python train.py --n_layer=8 --d_model=224 --n_head=4 --n_kv_head=1 --head_dim=64 --d_mlp=512 --vocab_size=8192 --activation="swiglu" --norm="rmsnorm" --norm_place="pre" --norm_eps=1e-05 --positions="rope" --rope_base=3780.0 --rope_fraction=1.0 --qk_norm=false --attn_scale=0.125 --bias="none" --tie_embeddings=false --parallel_block=false --init="normal" --init_std_qkv=0.0457 --init_std_o=0.0 --init_std_up=0.0457 --init_std_down=0.0 --optimizer="adamw" --lr=0.0018 --beta1=0.95 --beta2=0.98 --weight_decay=0.035 --lr_head=0.00546 --grad_clip=0.5 --warmup_steps=431 --schedule="wsd" --decay_fraction=0.544 --decay_shape="pow" --final_lr_fraction=0.02 --batch_tokens=16384 --seq_len=256 --doc_mask=true --train_tokens=121000000 --steps=7386 --dataset="wikipedia_en"
Each number is 128 + 24 x the weight over its row's rms, rounded and kept within 0 to 255. Layers, rows and columns count from 0. The size above them is the row's rms in percent of the matrix's.

# layer 5 attention output (transposed), 256x224, rms 0.0855, rows 19-21,83-85,147-149,211-213, columns 0-223
size [ 93  98 103  86  83 101 125 101 100  95  85 116]
[[156 107  88 153 125 140 101 180 123 162 154 100 121 102 163 124 123 104 125 137 105 165 129 150 138 120 112 155 115 113 134 131 133 159  92 132 122 108 115 118 170  97 128 135 133 114 151 114 115 100  92 139 147 146 109 115 126 161 145 166 160 149 144 138 108 124  86  97 126 152 152 105 122  78  66 149 145 111 119 138 135 136 131 149 115 129 109 137 145 153 103 118 160 139 152 111 129 152 124 117 109 137 170 111 111 152 169  83 162 156 129 146 168 113 165 136 140 106 160 133 116 128 149 121 132 108 136 161 144 105 130 171 115 117 109 120 145 110  40 134 100 150 104  87 123 123 120 111 142 135 128 146 125  85  98 123 119  78 153 131 111 153 113 106 118 110 125 155 131 161 109 136  95 141 140 160 142 121 123 126 104 100 124 146 130 122 155 156 110 128 101 163 114 103 115 148 135 111 168 115 152 100 171  90 118 154 150 119 189 143  85 113 122 122 143 163 138 116 108 152 221 148  91 128]
 [128 135 148 147 153 142 129 118  91 124 151 176 154 119 133 161 111 137 141 118 198 136 119  94 145 141  89 146 148 155 181 117 104 148 115 169 154 146 129  93 114 148 174 145 110 129 126 135 115 146 178  84 105 137  76 139 157 103 157  86 150 130 125 114 125 100 161 133 127 163 113 140 141 122 117  91 110 164 132 110 121  93 100 146 159 118  96 138 131 164 133 126 132 183 130 115 120 144 133 108 113 114 101 148 151 148 110 157 108  85 129 134 148 129 128 103 124 154 126  90 101 152 145 133 126 116  95 133 157 116 139 132 167  82 115 147 119 144  82 147 134 113 125 156 139 125 143 162  91 192 128 146 161 119 133 168 101  95  90 158 120 142 145 136  98 121  93 146 134 150 160 147 127 176 125 163 139 140 108 167  98 142 180  79 139 134 129 114 126 122 135 146 159 127  98  94 184 148  93 109 133 112 176 135 137 157 144 136 124 139 143 118 140 131 110 123 132 119  96 160 124 131  97 143]
 [164 147 125 155 133 114 124  88 128 116 124  74 121 155  88 104 143 121 114 145 147  90 155 150 164 140 127 150 134 129 137 158 113 111 139 126 140 133 138 125 131  83 143 132  90 154 122 130 126 169 133 123 158 111 125 108  85  88 181  92 119 133 168 140  89 147 128 114 135 108 127 183 149 144 146 162 138 124 103 133 132 118 119  93 127 111 114 159  85 159 113 125 174 150 122 136 122 120 159  98 109 103 117 103 135 119  92 184 138 131 152 111 120 106  80 139 137 158 123 147 166 144 136 112 130 126 144 176 162 126 111 167 145 127 124 180  74 125 106 116 157 135 129 109 149 106 128 146 173 153 148 108 114 159 138 143 132 124 127 124 125 157 107 113 106 115  99 137  99 113 114 136  84 178 145 174 133  99 127 129 145 134 122 130 140 127 114  94 156 145 165 155 115 123 148 160 160 106 110  84 153  80 144 129 124 174  72 117 117 107 126 107 167 125 154 130 106 162 116 118 155 113  62 126]
 [159 115 121 130 124 146  92 172 133 138 125 115 143 118 234  87 185 145  99 129 152 176 136 124  99 146 166 110 166 134  97 121 157 120  68 125 158 139  86 156 159 111 101  99 150 132 136 120 144 102  83 142 120 127 115 141 117 123 161 123 144 126 136 115 104 127 126  97 119 139 189  89 110 121 117 106 149  99 101 126 131 155  88 151 100 146 118 156  95 125 152 143 136 107 171 106 119 148  65 118 157  98 112  97 139 126 118 121 162 106 115 151 133 110 143 158 129 116 126 101 128 130 153 127 137 132 182 131 145  89 143 105 138 133 126 117  96 147 186 112 122 111 140 102  97 128 131  86 105  82 105 129 135 112  91 102 150 128 163 117 124 143 147 125 124 108 147 179 111 115 128 144  91 135 122 119 139 144 137 128  98 112 138 132  87 125 133 165 116 124 110 152 131 121 135 121 111 130 143 131 154 119 115  90 125 134 145 111 148 137 141 111  81 143 121 171  87 110 137 148 175 127 141 146]
 [128 134 145 114 134 145 161 145 128  84 129 122 129 132 103 147 163 137 125 146 137  85 155 144 129 120  80 121 177 104 155 132 124 152 134 116 156 179 143 105 120 155 105 129 125 102 110 110 111 141 164 127 124 133 138 152 108 164 126 108 130 170 111 140 121 123 145 109 100 107  65 148 177 141 109 101 146 111 121 121 137 111 173 146 139 107 114 106 127 179 134 109 159 149  92 121 135 128 128 105  95 134 149 154 142 120  98 106  91  47 136 170 138 117 137 130  89 142  94 135 161 154 135 119 100 169 111 111 148 133 153 120 112  75 124 161 109 143 161 145 152 110 135 130 111 122 145 130 116 174 124 112 140 136 134 153 107 127  77 141 115 115 127 135 103 163 121 128  99 113 105 126 144 203 129 127 153 135 119 109 116 147 105  87 166 128 135 157 123 117 133  99  93 110 131 153 197 107  66 108 153 104 150 126 112 126 151 108 105 181 120 150 132 161 124 121 124  98 132 134 145 102  91 102]
 [132 134 108 157 136 123 134 121 124 116 111 110 105 184  95 139 138 149 124 144 124 101 146 155 148 129 105 171 118 151 135 165 124 132 167 127 124 137 160 145 139 110 130 134 103 137 116 147  84 176 162 125 141 133  96  98 110 102 128  82 163 124 130 125 125 151 114 120 157  98 119 167 132 105 177 156 117  99 151 131 120 104 136 119 134 127 123 165 116 111 107 109 129 146 131 145 162 122 119 113 102 130 100 107 109 129  93 179 104 149 150 104 120 133 106 129  95 136 138 135 185 155 105  80 140  89 152 127 141 152 105 148 113 124 153 199  95 123 142 128 159 152 117 114 150  99 134 109 162 162 142  87 140 184 181 155 136  89 109 126 117 171  95 123 109 115 108  93 123 135 122  94 100 129 152 186 130 113 146  91 149 124  90 155 135 156 139 130 158 149 146 107  97 152 149 150 151 109 139 103 105 123 109 100  99 188 105 125  92  78 124 109 130 136 138  97 118 149 114 130 153 160 120 102]
 [159  91 121 116 140 160  94 133 127 156 122 146 144 109 199 118 141 114 124  93 124 115 122 117 103 110 114 116 155 115 124 167 120 156   0 147 122 145  61 132 123 153 113  88 144 114 112 127 145 114 106 114 148 110  85 119 141  76 149 158 117 138 139 138  85 112 104 110 118 133 185 162 138 117 138 144 135 138 144  87 131 184 145 113 113 138 125 110 152 129 113 134 153  77 133 148 136 130  83 158 143 100 138 122 106  99 116 128  98 150 164 118 140 128  94 134 132 120 172 116 103 113 153 130 119 131 111 121 118 120 136 115 156 124 170  89 114 150  95 120 157 130 145 102 127 124  90 111 115 114 132 169  98 138 138 124 111 142 152 133 151 127 132 140 166 129 133 141 119 133 143 151 100 105 118 133 132 133 107 113 115 134 137 153 102 137 140 138 118 120 141 118 143 110 135 133  86  98 126 124  82 112 158 150 132 119 154 103 127 105 103 112 121 114 113 115 120 123 134 120 100 131 177 150]
 [111 133 137 100 116 146 156 132 151 140 122 132 141 151 114 147 107 176 138 100 153 155 126 129 119 127 137 118 140 141 163 121 133 139  84  95  89 142 106 126 148 111 121 181 140 160  91 145  89 168 133  93 131 128 139 140  97  90 171 114 120 118 171 121 134  94 128 122 122 133 107 133 186 113 107 134 106 122 136 139 123 119  91  96 130 149 145  75 105 147 149 101 146 147  76 144 162  79 122 105 139 135  89 138 128 120 131 118  99  72 138 103 116 120 108 151 106 129 170  84  98 125 124 130  81 151 144 140 155 166 139 137 112  74 120 143  89 158 145 103 108 172 162 131 108 147 150 127 117 171 147 114 133 124 127  96 107 154 142  92 112 140 122 142 127 138 149 113  97 163 128 171 141 122 134 132 144 141  87 104 135 134 117 109 100 149 126 142 126 144 107 125  88 130 168 116 109 129  91 126 169 126  95 109 149 130  72  78 113  90 151 125 193 132 172 118 140 119 153 117 136 121 114 152]
 [ 95  96 105 117 150 136 136 115 147 111 131 145 129 135 155 125 188 112 119 135 109  68 122 152 150 142 129 128 142 148 182 159 143  83 166 148 110 155 102 111  83 129 137 109  93 148 119 159 126 158 169 128 143 103 116 126 129 108  74 126 134 148 143 131 107 152 117 112 125 121 118 122 111  95 165 110 129 107 107 117 125 129 120 132 113 107 142  98 157 163  94 122 109 140 120 139 146  89 124 112 115  98 114 131  87  92  92 195 108 108 140 142 138 126  98 123 129 125 167 121 159 170 173 188 124  76 107 118 183 125  47 106 132 158 170 187 114 138 171 113 111  88  92 142 131 116 127 123 105 110 163 102 101 160 147 126 127 127 123 162 152 182 130 151 110 131 132 125 118 122 129 113 138 144 129 152 110  76 133 109 117  98 121 140 139 125 144 104 120 135 145 126  90 152 111 142 136 124 117 140 111 115 142 127 115 155 127 125 115 123 144 161 112 109 102 154  98 127 112 118 165 164 137 145]
 [123 106 112 122 104 164 135 162  92 116 122 106 123 142 103 170 107 141 174 102 148 150 158 148 115 145  99 117 123 175 107 157 140 153 153 100 104  77  98 139 105 167 126 126 122 160  94 100 124 121 138 137 125 136 170 135 127 169 115 150 112 148 136  91 108 150  97 125 131 131 144 124 161 133 102  97 105  90 122 113 129 133 125 189 163 136 146  98  81 117 132 155  92 153 125 121 155  99 143 124 143 174 132 103 137 117 126 126 132 102 105 121 117 132 120 148 143 120 124 164 101 150 101  94 131 150 116 120 106 130 126 121 107 130  92 117 136 124  47 195 114 143 146 113 171 116 157 149  93  98 150 165 143  76 122 140 124 127 135  84 135 174 136 141 125  96 211 140 182 133 141 132 117 132 167  97 127 163 127 126 117 126 117 157 106 108 114 119 154 175 104 132  81 122 155 121 142 143 133 124 132 126 144 146 121 141 127  94 119 135 153 136 135 131 102  94 127 150 144 143 136 162 148 158]
 [ 98 108 127 139 100 112  96  88 113 107 157 123 159 136  96 129  80  88 128 107 124 108 120 157 146 117 123 135 129 133  77 144 146 131  92 122 143  89  83 109 125 142 145 124 125 164 142 136 163 127 113 127 110 118 122 102 207 177  94 165 203 139 166 104 135 140 127 125 132 128 117 122 129 169 145 132 137 140 118 120 122 149 117 125 141 118 120 150 109 169 118 117 130 145 141 143 117 121 168 130 142 133 148 132 119 110 158 130 121 133  97 152  95  92 175  95  95 126 112 112 132 123 106 142 134 128 154 136 124 107 175 122 132 117 102 147 131  98 122 134 125 130 145 125 194 163 119 109 151 144 148 169 110  94 131 123 129 144  69 120 143 145 120 115  98 141 101 164 125 147 100 108  96 151 163 145  85 130 156 197 121 139 174 148 109 128 114 157 104 176 157 120 139 120 156 128 118 124 123  84 137  93 142 190 124 196 114 116 131 142 109 114 112 156 106 112 129 133 103 160 126 129 145 135]
 [113 132 126 148 125 124 125 128 116 139 132 121 139 162 120 148  75 131 164 146 146  88 128 160 113 122 126 151 109 135 123 170 107 131  95 119  85 130 110 125 159 147 122 168  92 112 105 147 111 110 115 111 126 143 106  83 135 125 137 133  67 119 146  97 106 139 126 151 175 120 131 154 134 114 143 159 138 130 132 164 128  74 137 158 157 119 125 124  90 180  85 148 138 156 104 113  91 118 145 105 117 124 174 104 132 113 135 159 152 137 121 122 140 101 173 170 164 127 156 118 140 137 116 125 123 177 133 174 140 119 127 169 114  96 111 140 103 138 120 127 103 165 133 117 115 137  92 151 140 131 176  99 121  77 113 131 123 130 141 128  82 169 110  97 103 114 140 120 156 138  83 124  72 115 156 128 134  85  96 166 106 131 154 165 100 106 139 103 108 176 131 146 147 125 147 125 147 116 168  92 169 109 164 118 113 136 101 107 148 128 113 148 160 136 195 132 163 107 147 163 132 135 129 130]]
# layer 5 attention value, 64x224, rms 0.0845, rows 20-21, columns 0-223
size [ 91 105]
[[113 147 127 119 103 154 148 113 107 145 122 175 147  94 136 188 132 127 143 146 175 120 137 165 147 163 138  97 138 123 163 167 130 126 148  76 115 109 103 130 132  90 161 115 126 161 142 146  85  97 114 127 132 145 120  92 131 125 150 147 140 121 175 172 128 104 137 109 114 107 114 148 145 117 100 136 135 105 163 131 100 106 135  71  74 113  92 140  72 175  77 112 119 139 146 160 118 116  82  99 106 136 101 119  96  98 115 153 102 116 144 103 144 119 101 123 120 103 115 154 105 128 118 171 134 128 148 147 126 125 129 130 125 141 147 117 121 134 117 135  82 127 122 151 124 126 141 154 165 138 108 128 128 139 107 143  88 176 103 109 100 179 126  93 125  71 147 129 126 155 130 168 102 148 155 133 143 131 125 115 111 118  77 100 113 138 113 132 112 135 145 120 134  96 155  83 111 125 152 157 115  62 140  60 156 129 116 138 139 118 122 132 173 116  85 132 150 123 103 128 124 127 131 129]
 [ 91  99 143 185  91 160 122 127 139 142 132 138  92 125 114  83 111  87  99 123 134 136 114 119 141 111  81 104 100 100 128 141 144 138 141 138 122 144 107 135 145  96 102 128 115 148 143 121 102 112 132 125  99 134 111 133 105 167 119 112 143 121 116 162 117 121 139 154 133 109  95 130 108 117 117 138 153 136 136 124 146 135 123 109 155 128  83 177 131  70 152 151  98  94 175 180 145 146 167 127 101 110  91 138 143  97 120 173 135 147 120 107 151 143  99 111 130  92 137 166 179  90 126 119 136 110 120 134 166 121 151 139 157 141 140 168 101  83 123  77 131 131  88 190  99  76 117  97 129 109 109 112 125 137 169 133 112  98  97 186 153 138 127 124  91  97  71 113 115  98  89 126 129 179  99 141 105 127 171 135 137 145  99 105 139 117 156 152 159 116 117 153 122 129 115 144 135  96 128 152 122 134 152 128 113 145 109 135 117 153 153 107 107 152 130 113 160 134 112  97 150 131 140 129]]